Weights of a small transformer language model.
Size: 8 layers, width 160, 5 heads of 32, vocabulary 8192, 8.44M parameters.
Each number is 128 + 24 x the weight over its row's rms, rounded and kept within 0 to 255. Layers, rows and columns count from 0. The size above them is the row's rms in percent of the matrix's.

# layer 2 MLP down (transposed), 512x160, rms 0.0601, rows 147-166, columns 0-79
size [109 102 105 104  96 118  87 113 104  96  88 108 100 102  95 109  80  88  97  85]
[[151 124 119  94 147 136 160 160 135 117 108 114  90 147 131 115 111  89  85  82  95 107 171 139 103 167 112 127 126 106 102 108 136  92 138 118 143 138 118 113 155 119 124 139 122 127 152 117 145 117 180 144 109 145 109 154 145 143 121 144 131 146 184 124 110 167 118 126 111 102 156  87 157  89 142 127 156 145 114  98]
 [118 122 130 125 156 142  95 123 127 107 139 120 133 151 125 111 175 139 130 123 135 153 128 126 109 162 127 147 125 123 138 125 152 109 184 132 129 148 171 129 129 156  96 172 114 122 181 135 124  91 155 115 155 139  60 137 116  98 114 102 120 133 173 127 155 105 113 129 141 129 119 144 146 121 140 130 100 131 112 117]
 [155 111 130 112 139 105 100  97 124 138 135  99 147 142 139 132 140  97 123 104 115 107  93 126 112 112  85 150 119 112 134 147 139 172 108  97 127 165 117 128 122 142 160 117 154 158 135 177 135 136 143 122 125 149  79 170  96 130 139 117  83 151 133 120 142 138 100 140 179 123 161 123 141  93 169 137 136 121 112  82]
 [142 109 136 105 117  80 154 116 108 145 148 138 132 115 125 118 163 124 107 133 129 125 130 102 158 146 123 101  97 119 161 109 128 143 110 116 153 121 149 150  89 140 106 108 118 138 146 121 124 120 131 128  86 102 115 117 165 170 109 158 112  72 122 133 121 150 140 123 153 176 121 143  88 137 139 117  95 157 124 130]
 [130  99 133 120  80 127 172 166 154 108 113 119 146 159 126 125 100 116 103 114  76 109 122 104 165 136 131 139 129 113  78 127  94 116 143 130 116 119 117 127 139 147 165  98  94 149 155 137  90 106 132  88 142  81 147  94 134 111 102 152 150 145 180 143 168 104 178 112 114  99 112 129 108 101 120 118 161 137 158  84]
 [144 128 141 153  95 139 104  61 122  93 106  98 118 192 146 149 116 127 121 139 164  99 130 119 115 150 132 151 111 113 141 113 127 107 135 101 105 167 140 125 150  87  86 110 118 168 163  97 144  99 127  76 110 127 120  85 157 118 146 117 146 122 125 112 138 159 135 101 138 130 132 167 121 113 111 153 126 109 172 143]
 [118 111 122 153 118 163 131 128 165 117 125 168 119 140 154 122 117 153 102 154 113  85 183 109 132 137 131 121 107 114 140 152 146 119 102 116 114 108 133  98 151 119 182  94 130 135 124 136 120 117 175 109 127 143 148  97 166  97  96 155 158 138 117 133  91 132  91 140  90 125 115  96 144  98 120 117 156 110 180 123]
 [119  93 165 171 116 108 130 104 110 112 154 116 114 108  89 166 121 140 138 123 119 169 131 133 150 123 115 129 112 110  74  93 107 143 109 116 113 140 137 101 113 110 130 134 133 144 117 113 114 125 145 121 145 188 166 126 112 151 164 130 102 129 112 128 155 117 127 120 138 131 114 185  91  60  98 151 163 101 155 129]
 [ 94 184 134 158  80  58  90 155 177 120 140 130 162 127  99 133 166 113  86 126 135  97 131  98 158 148 107 144 131 135  99 129 148 184 126 159 115 145 109 118 122 107 147 123 105 119 115 121 136 114 137 139 109 167 154 116 136 149 137 167 122 152 121 111 103 118 137  96  70 119 107 117 139 158 118 125 167 133 132  90]
 [132 148 138 112 123 119 116 137 135 161 113  77 113 149 101 134 105 139 144 134  91 128 147 136 120 158 162 127 130 147 140 159 141 154 122  83  71 159  82 151 184 129 136 119 120 124 152 141 134 129 115 173 135 121  54 102 111 159 155 101 127 118 135 150 134 104  84 168 129  99 170 158 127 123  88 150  94 138 110 138]
 [166 152 168 156 148 103 112 128 102 146 152 152 160 109 122 117 127 133  97  79 133 113 132 128 127  96 101 116 121 136 133 153 127 137 112 153 130 118 131 151 112 137 137 132 141 138 127 126 142 137 116  86 123 166 147 122 141 175  90 116 119 125  97 136 122  89 109 106 107 134 142 118  94 139 102 114  92 163 194  93]
 [107 118 151 101 130 136 192 116  78 117 120 120 102 117 110 134 115 159 126 119  92  96 156 116  84 160 131 123 102 126 103 150 146 150 187 118 154 121 144 146 112 106 127 115 131 117 116 127 134  95 109 111 124 100 135 105 108 154  74 138 136 131 131 122 137 123 154 149 125 131 121 100  93 101 143 152 122 142 160 121]
 [126 118 126 143 126 105 141 160 140 137 160 101 101 182 138 154 144  97 151 118 161 112 138 126 119 134 105 154 102 168 132 107 165  94  91 125 130  71  87  90 138 141 141 133 139 182 134 144  96  90 189 178 147 178 103 117 146 151 172 142 150 157 152 125 118  95 107 142 134  86 125 138 135 110 147 145 113 105 118 137]
 [154 120 130 133 123 159 102 119 166 132 139 164 149 167  89 111  99 171 112 118 168 167 124 193 114 126 199  78 127 161 141 142 126 133 137  65 169 136 106 127 148 130  90 125  84 127 130 135 135 154 135  92 145 140 146 115 105 146 108  93 140 127 124 142 127 152 113 112 113 137  95 107 141 108 105 121 137 104 112 127]
 [115 126 135 133 117 119 153 126  66 166  92 167 133 120 142 116 154  95 159 102 146 169 107 154 131  90 128 131 186 154 135 157 148 112 114 146 115 122 114 136 148 145 133 104 122 120 139 159 139 124 134 129 170 108  88 166 125  95  89 139  87 144 146 119  90 102 109 113 153 128 133  89 120 109 143 153 134 104 177 122]
 [117  98  96 180 135 113 141 149  87 139 119 119  78 115 112 108 141 138 103 139  93  91 154 101 125 125 146  98 145 124  97 136 130 139  95  96  87 138 128 126 118 148 104 116  96 120 107 128 118 171 129 141 130 139 166 140  91 115 118 148 127 146 133 121 150 139  92 148 107 128 121 106 108 137 168 137 158  68 144 123]
 [ 78 136 140 123 132 135 156 147 132 140 137 120 143 127 112 108 111 104  99 126 106 137 109 110 172 136 126 161 126 136  91 123 119 133 130 134 105 132 137 115 185 154 115 115 106 104 122 115 178 108 142 143 146 152 120 168 142 148 125 146 125 118 138 182 109  89 132  85 173 105 127 120 111 138 122 124 117  90 106 140]
 [103 139 130  98 112 138 118 127  95 160 100 105 155 130 148 132 135 167 148 119 145 131  99 140 175 141 108 144 106 100 151 130  83 172 144 120 124 104 145 137 144  99 125 109 144 139 155 117 177 105 142 110  85 131 118 169 149 111 142 120 125 133 121  83 143 158 149 114 129 129 150  68 125 162 107 130 151 160 139 150]
 [140 148 130 167 134 132 149 133 116 111 111 177 137 136 164 171 110 144 132 165 138 157 137 131 146 138 142 156 162 113 130  90 113 136 201  93 140 121 122 122 132 117  89 128 122 113 109  67 141 158  69 119 117 128  96 138 135 120 107 110 141 143 125 118 160 112 115 129 148 139 104 123 149 144 119  90 142 126 126 129]
 [108 146 130 167 130 149 149 108 109 107 112 144 174  88 139 123 126  92 125  87 107  90 120 122  91 158 113 117  74 111 150 103 127  99 139 133 146 109 107 132 116 156  95 140 152 169 145 116 145 153 110 131 156 119  71 107 110 113 154 131 160 118 116 174 124  82 121 119  96 118 117 145 127 134 135 136 136 141 133 158]]
# layer 2 MLP up, 512x160, rms 0.0705, rows 148-167, columns 0-79
size [105 100 102  95 112  98 100 103  95  93 104 104 100  95 108  84  88  99  86 103]
[[159 115 139 119 152 100  99 127 128 123 120 136 137 143 151  94  88 171 134 135 125 122 163 127 110 157 174 125 142 142 116 173 124 137 132  89 125 118 139 187 145 127 158 156 141 133  83 106 112 176 115 160  99 135 130  98 102 105 114 166 131 138 149 122 136 140 110 165  71  74 123 131 161 106 120 145 154  94 102 111]
 [150 127 172 109 145 106 128 121 135 127  69 142 145 129 107 105 107 144 136 152 118 129  89 151 120 116 156 121 117 146 118 113 151 133 148 121 113 101 124 144 153 128 112 139 137 120 170 118 132 158 150 117 104 116 133 113  79 112 100 114 120 117 116 145 143 163  96 157  94 170 102  85 139 138 114 116 100 111 126 111]
 [123 137 146  98 144  98 131 115 106  88 161 123 107 189 143 160 156 145 177 130 114  93 170  76 142 154 136 139 147 137  96 149 120 100 115 137 113 120 110 124 105 111 191 150 156 140 140 130  89  97 122  99 144 124 105 119 124 125 140 114 110 157 129 136 143 123 123 117  68 105 122  98 150 102 135 123 130  71 117 115]
 [109 142 142 131 148 140  99  99 108  96 143 108 147 129 132 118 115 157 136 150 118 127  98 142 117 127 101 130 167 139 132 132  80 145 141  70 107 119 171  83  94 159 121 116  97 139 102 151 146 135 103 202  83 127 130 129 116  96 139 108 112 153 107 131 149 173 113 121 147 142 166 124 143 170 148  91 130 120  78 122]
 [ 97 135 144 103 108 114 119 175 133 138  93 108 111  93 140 133 161 134 119 121 169 105 131 122 117  86 114 107 164 135 134 111 123 108 140 126  92 195 141 134 124 195 216  83 113 146 116 115 117 142 129 135 129 138  98 115  54 114 130 140 133 134 145 130 104 150 128 140 121 138 190 134 148 122 130  72 107 130 114 132]
 [102 140 103 132 131 137 124 114 163 117 125 128 157 127  99 129 111 133 133 149 200 118 115 104  73 145 120 139 137 150 113 124  96 144 120  89 105 135 111 178 137 122 154 138 112 122 117  86 113 120 117 169 140 120 127 143 114 142 133 148 169 156 123 135 162 131 168 160 120 173 133 148 135  86 148 154 103 139  99  99]
 [167  89 168 143  86 125 133 129 104 122 101 120 129 132  93 117 167 172 156  97 163 120 126  97 114 111 164 150 167 131 119 158 115  96 143 147 134  90 151 139 112 130 147 142 126 138 143  90 121 130 100 164 139 115 132 134 162 130 129  85 141 143 112 102  98 137 147 146 168 178 124 131  94 101 128 120 135 100 137 139]
 [138 130 141 142 138 164 121 128 107  57 107 116  88 124 107 176 127 154 140 116 121 154 183 145  88 149 121 105 149 129 169 117 119 132 110  90 135 119 120 139 142 115  98 124 124 132 158 168 133 143 129 100 128 103  86 124 139  84 175 118 119 139 139 161 130 145  99  96 110  97 130 128 143 130 123 150 105 114 123 155]
 [ 87 120  87 152 150 162 144 117 170 129 132 130 115 154  98 120 109 120 133 150 145 118 102 149 116 106  83  99  89 166 118 129 108 112 146 124  97 128  90 127 125 183 146 134  98 108 163 132 116 118 102 166 129 127 125 146  96 105 129 131 119 121 105 154 105 119 147 135 117 115  97 163 198 122 152 136 104 152 147 105]
 [102 135  99 206 167 118 115 108 140 152 108 103  94 107 121 141 126 154 140  99 106 130  74 147 119 151 166 121 164 175 104 129 133 103 147 105 104 154  98  94 121 124 133 146 130 117 134 122 104 133 111 185  85 114 121  94 118 102 141 130 100 107  98 108 123 130 122 138 150 185 156 118 112 103 116 103 127 111 159 114]
 [104 101 149 134 168 131 118  97 106  76  84 106 111 100 134 151 123 122 125 121 131 121 133 101 107 130 102 140 145 151  88 153 122 154 141 143 115 164 114 139 111 121 183 124 132 111 132 167 137  80 132 110 109 104 119 136 133 121 133 110 159 142  90 161 144 142 116 117 135 153 190 136 110 133 152 127 128 130 153 158]
 [147 138 166 155 135 107 129  90  89 140 145 123 130 148 145 127 128 159 141 141 131 147 154 171 135  99 140 107 142 132 169 118 101 106 119 129 134 150 102  96 140 121 125  68 133 105 124 124 108 121 123 138 107 109 135 101 115 169 145 138 118 159 109 152 147 140 128 132 142 190 109  86 119 158 170  93 118 143 104  94]
 [149 105  91 116 122 108 104 110 109 134 130  92 116 140 119 109 145 116 150 109 133  79 134 125 116 106  86 121 160 139 153 161  79 105 100 159 109 146 163 124 166 155  93 119 109 145 120 126 116 123 114 169  89 131 158  89  94 142  99 109 110  98 117 144 121 123 115 123 166  84 134 176 104 172 132 131 137 129 164 114]
 [ 79 147 127 148 154  91 151  96 128 103 132 127 123 106 109 121 106 115 133 105 103 127 132  97 136 139 105  98 147 131 127 175  91 119 119 125 160 110  75 113 144 139 131 123 109 107 105 144 116  99 125 161 148 114 151 139  90 184  93 133  78 118 102 121 137 155  90 171  91 110 149 130 144 146 143 175 127 104 136  94]
 [115 120 147 168 139 131 119 133 102  87 104 101 137 136 115 145 156 138 186  80 108 123 112 105 105 114 148 103 139 147 117 168  48 147  97 140 126 149  82 124  96 101 145  85 167 149 115 147 119 107 103 151 110  99 130 139 143  99 124 108 152 138 114 148 133 164 114 179 138 114 121 127 121 147 157 127 137 108 146 150]
 [104 111  97 156 104 131 139 149 119  90 124 114 136 135 148 131 107 169 142 141 134 144 133 155 117 119 160 114 127 117  97 137 129  97 129 108 155 122 127 116 157 119 109 124 125 115 133 187 114 146 141 133 122  95 107 175 147 119 176  80 180 173  73 137 148 180 129 127  87 112 136 119 132 144 115 156 107 141 145 114]
 [103 128 148 107 138 144 125 130 131  93 107  93 139 146 140 144 147 152 190 113 148 203 115 113 132 101 158 139 151 128 118 120 148 125 128 149 122  87 133  73 131 108 131 123 115  97 150 124 137 120 158  93 111 144 149 132  99 103 166  76 118 143 172 113 127 140 142 134 130  90 100 135 140 168 105 141 107 141  83 164]
 [126  61 164 174  97 110 127 152 147 115 110 134 179  98 150 126 124  95 135 116 121 196 119 136 133 122 170 147 166 113 143 155  97 109 147  66 144 126 124 132 133 144 114 141 122 109 100 117 114  96  78 127 124  94 133  98 131 134 125 146  93 165 139 133 138 119 156 136 147 126 111 106 170 140 143 134 137 160 126 113]
 [143 160 157  91 130  99 133  99 177  97 140 143 141 136 134 107 135 165 118 131 139 142 141 102 115 134 130 137 175 161 146 141 107 129 110 154 166 180  86  97 123 110 172 105 108 152 102  78 128 104  93 135  78 117 158 144 116 150 144 135 183 144 107 118 136 151 130 158  96 142 133 120 125 128 152 131 114 151 151 148]
 [ 87 146  93 116 154 138 146 130 113 142 127 134  72 150 147 145  96 116 138 140 120 108 136 124 121  98 130 158 154 123 122 137 103 117 104 142 143 156 106 117 130 168 122 112 133 164 101 107 106 108 158 143 138 170  56 120  78 137 131 144 101 159 123 152 117 134 107 128 109 103  85 137 134 149 153 136 124 177 130 151]]